python train.py --n_layer=14 --d_model=192 --n_head=3 --n_kv_head=3 --head_dim=64 --d_mlp=768 --vocab_size=989 --activation="gelu" --norm="layernorm" --norm_place="pre" --norm_eps=1e-05 --positions="rope" --rope_base=10000.0 --rope_fraction=0.25 --qk_norm=false --attn_scale=0.125 --bias="all" --tie_embeddings=false --parallel_block=true --init="uniform" --init_std_qkv=0.0292 --init_std_o=0.00552 --init_std_up=0.0292 --init_std_down=0.00276 --optimizer="muon" --lr=0.00151 --lr_mult_o=1.5 --beta1=0.93 --lr_head=0.0049 --warmup_steps=200 --schedule="wsd" --decay_fraction=0.69 --decay_shape="linear" --final_lr_fraction=0.05 --batch_tokens=[16384, 32768, 49152] --seq_len=128 --doc_mask=true --z_loss=0.0001 --train_tokens=279300000 --steps=9280 --dataset="wikipedia_en"
Each number is 128 + 24 x the weight over its row's rms, rounded and kept within 0 to 255. Layers, rows and columns count from 0. The size above them is the row's rms in percent of the matrix's.

# layer 9 attention output (transposed), 192x192, rms 0.1, rows 5-21, columns 0-95
size [140 133 129 130 131 123 134 127 131 125 131 135 129 133 124 140 136]
[[171 124  77  78 141 143 138 120 115 139 115 150 156 125 165 151  92 113 135 128 102 141 117  81 126 108 159 139 117 100 149 126 147 139 165 109 115 132 142 166 110 145 102 150 114 109  90 182  90 139 116 145 144 160 156 162 134 122 135 118 143 118 118 108 151 137 120 117 117 136 152  82 138 150 117  82 124 134 151 115 127 129 131 140 107 133 137 125 165 131 169 137  89 100 125 136]
 [111 105 139 121 145 121 145 158 172 142  80  92 105 140  90 107  87 134 132 167 155 160 121 148  79 132 123 141 144 135 116 173 125 128 157 113  83 113 152 143 128 122 126 153 128 123 158 165 115  90 148 140 147 115 146 105 144  73 132 146  91 111 112 116 145 127  95 142  76 128 111 115 159 159  98 126 124 110 131 133 161 113 148  91 103 148 112 170 136  95 141 109 107 132 130  50]
 [114 167  84 124 138  90 147 131 161 142  97 122  96  85 168  90 143  80 157 148  95 165 121 118 122 131 166 155 160 115 106 121 118 122 102 171 105 141 144 116  89  89 101  84 133 104 127 108  91 122 123  83 106 157  88  81 142 122 149 133 137 126 130 130 120 103 139 121 154 129 131 138 108 154 115 168 126 120 166 156 140 131 145 148 157 137 117 124 142 101 106 131 111 147 161 108]
 [132 163 121 112 136 108 168 103 121 156 133 157 135 109 139 143 114 152 152 145 109 122 131  93 120 110 165 126  98 115 115 132 120  98 177 113 119 142 118 139 150 154 127  55 151  91 110 112 101 154 102  96 133 141 108 129 140 135 123 172 154 138 129 108 126 103 133 122 139 168 140 133 131 146  85 117 159 137  86 131 153 129 138 111 141 130 130 103 152 150 126 115  88 128 136  91]
 [147 104  97 163 115 133 137 133 185 123 143 124 141  88 124  84 135  81 126  95 150 155 119 163  83  82 139 125 135 173 128 140 128 163 113 102 106 116 123 165 147 121 107 135 132 134 106 160 148 111 138 110 118 188 111 134 123 146  90 128  75 136 144  76 122 107 156 129 133 101 116 106 119  79 119 161 152 142 151 104 126 116 159 111 109 137 186 150  98 131 144  76 104 154 118 104]
 [133 142 174 164 128 148 128 157 127 107 123 141 107 156 127 137 166 119 116 142 105 142 150 100 115 138 123  93 178 158 107 120 128 146 136 153  96 122 162 151 151 126 118 113 103 124 108 155 133 143 135 127 122 115 116  94 165 129 151 152 170 137 108 113 155 108  93 144 132  85 148 109  99 129 116 134 115  96 139 136 166 134 133 125 125 116 139 158 115 127 176 153 152 137 107 163]
 [114 119 113 142 101 148 114 136 131 105 130 101 151 124 116 117 124 157 137 105 118 127 132 153 112 164 149 103 126  90 139 117 111 111  88 141  83 103  93 158  96 139 130 104 130 153 104 105  99 161 141 164 194  90  67  96 107 133 139 106 108 143 104 157 124 145 126 125  94 153 137 118 124 118 100 136 111 157 146 130 136 158 146 122 165 101 142 137 140 105 109 151 175 103 135 145]
 [122 140 126 155 122 123 171 114  91 139 109 123 100 144 136 111 139 124 170 122 112 102 128 119 121 160 146 129 127 168 149 148 133 116  97 126 121 118  98 139  89 109 163 130 106 123 122 180  95 111 146 133  82  90 108 115 154 116  91 158 101 144 134 165 111 127 158 124 119 140 137 116 147  86 131  67 169 103 193 122 178 134 162 130 109 134 100 119 107 149 103 115 131 109 145  94]
 [130  54 127 130 101  98 101  96 142 135 123 145 149 108 134 139 157 133 103 149 123 108 108 164  99 147 146 138 124 153 116 138 103 113 123 157 120  90 181 112 100  63 118 150  90 123 115 133 115 103 117 117 127 163 136 148  95 153 106 123 158 160 147 159 150 117 114 156 154 158 151 106 122 133 143 136  95 107 154 144 115 126 119 105 147 148 160 131 143 143 123 113 143 157 134 104]
 [108 118 151  91  99 175 139  82 121 138  84 143 138  94 170 130 135 123 128 151 143 108 150 101 120 145 105 125  96 133 106  98 125 152 121 131  92 120 114 146 138  88 102 142 148 111 149 145 120 151 117 128 181 177 144 137 171 107 180 116 134 122 137 130 124 120 140 127 140 127 151 147  84  87 158 163 109  95 147 117 130 121 115 137  85  87 116 130 157 114 135 128 170 168 148 156]
 [ 80 103 109  93 109 126 120 132 139 123 136  64 118 128 141 118 137 124 130 120 166 143 121 122 151 118 170 127 140  88 106 122 129 162 132 173 166 107 169 138 133 122  70 123 138 131 149 157 159 160 113 147 115 120  96 158 119 150 131 139 129 144 152 141 112 120 129 118 132 153 136 124 149  93 112 171 136 117 113 145 110  86 160  94 113  92 131 108 109 153 130 158  92 126 135 151]
 [123 135 120 152 143 128 157 101 127 136 116 141 138  98 114 111 116 125 108 137 138  91 142 120 129 163 163 147  84 105 126 128  99 142 126 181 105 105 182 101  85 104 148 127 117 157 147  98 143 146 126 114 112 119 150 116 190 120 122 146 148 143 152 166 105 116 153 124 130 127 128 160 136 138  96 106 111 116  82 121 138 150 118 136  83 141 127 126 130 114 106 176 146  86 103 141]
 [ 89 163 109 166 108 129 118 113 157 142 135 134 169 121 107 168 108 158 135 183 128 139  75 161 129 116 141 125  98 160 133 123 100 127  83 120 126 154 119 128 122 104 148 111 120 196 125  89 161  70 126 111 109 119 117 156 137 115 136 116 141 120 120 107 159 144 119 106 143 164 127 150 112 118 147 129 132 136 146 109 187 102 120 133 107 118 109 143  93 148 153 142 111 164 119 173]
 [112 116 113 131 150 120 118 105 148  79 136 111 149 130 128 129 151  80 133 115 175 106 108 167 140 136 118 141 120 124 140 113 122 119 137 115 189 110 139  93 115 110 136 138 119 117 142 142  96 145 155 147 175 161 152 156 171 169 154  89 128 147 158  87 122 129  93 114 103 172 176 157 144 115 165 123 138  71 161 143 145 153 105  98 109 162 166 127 155 134 110 143 122 110 139 118]
 [167 119 116 185 125 138 109  64 169 142 134 134  99 144 107 133 107 165 108 133 129 105 102 128 133 122 109 126 135 114 100 124 143 111 150 111  98 120 173 106 120 119 123 121 136  74 106 187 138 184 117 100 156 109 124 100 136 126  90 121 122 104 128 127 172 135 163 146 134 154 122 107 127 157 125 161 129 159 150 114 125 124  78 139 140 144 130  93 179 198 152 173 149 138 108 114]
 [138 126 140  88 124 160 135 143 141 140 114 143  82 120 137 148  99 102 121 176 155 152 154 179 119 140 134 115 136  88 124 146 113 143 129  99  97 135  86 155 161 137 113 117 110 136 130 173 118 157 111 126 155 154 124 100 148 139 114 131 139 156 158 139 136  91  87 141 115 117 144 126 113  91 104 113 147 180 115 126 140 115  95 135 161 151 138  72  93 141 150 157 145 119 114 189]
 [126  65 157 111 164 146 141 122 123 126 120 148 172  92 102 156 117  90 168 105 136  98 156 123 167 153 108 127 138 114 143 116 124 147 136 145 147 151 131 150 119 125 153 116 110  91  93 145 122 147  99 137  98 125 122 143 154 145 141 152 107  67 132 153 155 146 152 148  92 155 106 101 176 147 134 143 158 120  88 157 108 121  90 103 105 131 102 119  75 141 164 151 114 104 147 130]]
# layer 9 attention value, 192x192, rms 0.0753, rows 6-21, columns 0-95
size [135 128 132 134 124 138 131 132 130 133 133 126 136 126 139 137]
[[153 124  93 142 116 105 101 118 130  88 136 173 121 145 139 122 163 129 133  89 113  86  90  99 155 110 119 153 128 106 116 132  95 131 134 138 147 147 108 114 118 138 137 160 108 123  95  97  87 163 121 128 132 137 102 103 158 144 122 138  93 115 182 151 112 172 110 173 115 131 133 139 114 122 130 125 139 164 115 126 133 127 105 122 112 135 183 118 105 203 160 136 105 145 152  93]
 [151 148 168  72 130  82 156 117 143 131 140 125 144 153 121 125 135 132 123 149 169  74 110 129 130 129 118 123 157 130 130 144 113 157 174 120 120  88 145 127 120 149 122 168 114 144  70 122 131 130 138 151  92 128 129 104 114 121 148  89 143 150 139 128 185 164 108 165 119  90  90  88 188 135 121  89 117 125 137 146 156 117 101 128 100 130 125 114 145 150 127  84 123 127 179 115]
 [112 157 107 107 153 107 117 162 152 151 102 116 122 110 101 104 174 134 114 127 113 143 146 143 114 140 101 126 116 116 114 168 117 122  84 132 167 122 144 116 118 119 126 159 100 123 153 114 125 124 132 169 124 158 168  96 138 108 183  92 153 146 157 112 163 159 140  73 139  96 138 168 103 128 165 126 135 128 128 145 120 115 123 120 135  89 120 110  80 156  88 143 131 119 133 134]
 [125 107 153  80 100  90 106 130 137 115 138 142 144 129 129 177  97 193 130 147 111 109 122  87 148 143 124 144 134 104 157 156 159 100 126 166 148 172 155 137 155  78 130 103 139  91 165 116 130 148 125 135 122 152 135 103 130  95 147 158 133 104 130 143  98 120 141 130 140 127 110 147 127 160 156 102 130 144 111 127 148 100 122 124 144 155  89 130 174 149 145 159  87 108 113 108]
 [112  92  85 130 164  95 139 109 170 107 147 114 140 126  76 144 140 143 134 124 173 107 115 108 128 156 122 168  84  91 138 115 106  92 161 167 178 138 141 116 123 109 127  94 132 106 144  86 176 158 112 120 165 153 120 128 117  90 120 156 121 173 106 132 106 153 158 132 127 114 124  97 104 156 106 160 142 110 109 123 112 141 105 143 131 119 151 114 143 112 134 120 137 116 133 122]
 [173 151 146 114 147 116  97 116 139 134 129 115 125 144 170 129 145 131 169 127 129 123 114 149 132 112 125 106 145 143 115 165  85 182 153  97 147 121 145 153 124  91 132 141 127 107 131 175 143  92 139 148 117 156 140 128 168 123  81 100 123 138 115 121  89 158 116 120 111 139 122 127 136 116 110 130 111 130 101 135 162 128  74 140 135 127 101 104 131 140 127 127 110 119 178 155]
 [ 93 129 181 111 138 136  76 142 120 130  98 143 141 110 132 136 137 143  61 112 127 148 136 134 136 139 126 121 117 122 161 114  95 127 133  62 134 128 154 122 125 137 127 116 128 166 126 134 121 127 124 160 123 158  86 116 111 136 108 126 157 135 109 124 122 182 153 160 132 102  94 124 100 138 127  65  92 116 116 105 148 115 127 131 139 134 128 120 140 167 135 116 105 139 121 136]
 [136 134  90 134 151 126 115 109 138 109 124 138 126 153 123 101  95 112  89 137  81  93 139 113 106 135 143 161 103  97 107 101 108 181  89  83 164 142 123 152 109 162 155 119 155  94 149 136 125 169 103 162 181 145 108 130 143 143 170 153 123 145 103 133 139  93 127 162 145 126 114 114 126 140 123 158 159 141 150 139 144  95 148 135 135 141 111 106 101 158 105 139 127 128 127 160]
 [134 141 153 120 163  70  73 161 157 109 130  98 105 158 119 100 132 132 155  95 137 136 142 135 141 161 109 150 119  98 137 136 129  97 124 142  97 135 100 158 138 169 124 124 120 133 154 127 140 164 164 105 135 125 107 103  84 122 111 155 120 146 110  75 165 118 105 157 143 102 118 118 192 133 119  74 116 117 139 120 112 128 150 129 144 152 164 103  92 144 111 139 137  56 126 105]
 [110 126 126 172 124 138 118  87 100 118 131 168  98 155 108  98 116 120  98 158 121  97 123 157  93 113 125 105  97 122 121 160 125 124 137 118 129 145 134 177 128 159 147 151 118  82 124 133 135 131 127 127 136 184 124  97 129 133  75 110 122 135  74 118 139 132 156 112 160 117 132 159 159 133 150 131 146 146 118 122 153 117  82 125 164 120 132 152 116  58 130 120 148 132 146 160]
 [179 143  96  63 160 122 107 125 114 171 154  85 140 142 125 140 160 116 121 190 114 131 125 145 141 107 112 123 152 154 125  97  84 130 116 123 174 158 105 126 135 137 137 150 117 139 136 148 105 139 149 123 135 170 135 121 137 144 134  66 159 101  79 140 159 156 127 155  69 129  87 120 118 157 136 138 147 106 108 115 100 141 125  91 108 123 175 165 147 138 112 111 156 125 117 143]
 [119  98 137  95  93 116 105 141 131 146 101 174 126 132 145 123 178 165 104 173 125 116 149 100 163 145 150 143 138 128 115 158 129 131 145 114 144 114 142 166 141 130 128 105  76 147 110 141 127 145 114 125 129 146 143  98 109 150 159 138 156  40 112 122  88 116 114 136 105 139 170 128 150 132 122 143 129 145  95 121 116 155 171 115 145 115 119 126 113  86 134  93 143  95 142 117]
 [151 156  99 131 103  92 133  87 129 208 102 129  83 130 155 125 137 182 139 147 135 126 112 159 187 140 113 125 113 100 147 130 162 148 118 142  78 107 100 111 161 135 127 124 128 170 147 139 161 145 178 149 126 116 116 177 123  94 136 156 115 123 131 140 102 107 168 160 160  98 108 155 110 142 135  97 138 147 132 137 137 104 136  83 148 115 127 109 113 157 126 131 112 148 155 150]
 [146 156 134 149 184 172 138 147 129 112  86 148 155 116  96 169 144  87 122 134 148 132 150 137 152 152 150 109 101  96 184 121 143 150 146 136 165 109 107 120 143  79 131 106 125 145 119 109 134  72 143 114 116 133 123 115 110 152 169 116  86 156 121 123 110  96 112 121 122 111 118 148 168  69  84 136  96 127 126 160 152 142 144 139 106  77 115 161 117 132 119 128 117 144 111 122]
 [115 115 134 128 136 130 200 115  91 117 114 107 130 145 128 110 110 147  92  91 131 120 107 126 123 120 146 139 124 114 137 133 154 114 112 172 205 150 156 112 141 147 113 111 113 109 142 135 119 146 130 133  81 136 124 131 117 110 153 128 141 118 113 134 136 173 147  93  81 111 103 134 163 129 135 138 122 108 143 152 131 133 163 107  97 172 130 138 143 128 139 126 142 120 118 118]
 [131 168  86 126  67 100 137 120 172 119 107 135 126 126 105  83 136 132 126 136 148 143 119 130 145 142 154 142  94 136 101 118 122 110 151 102 173 102 153 128 121 143 128 180  93 122  91 109  92  95 130  62 174 123 150 139 107 107  77  99 134 172 158 122 101 113 110 123 179  99 129 136 104 125 127 123 100 120 133 139 112 150 123 114 133 103 129 152 150 125 100 127 134 183 125 128]]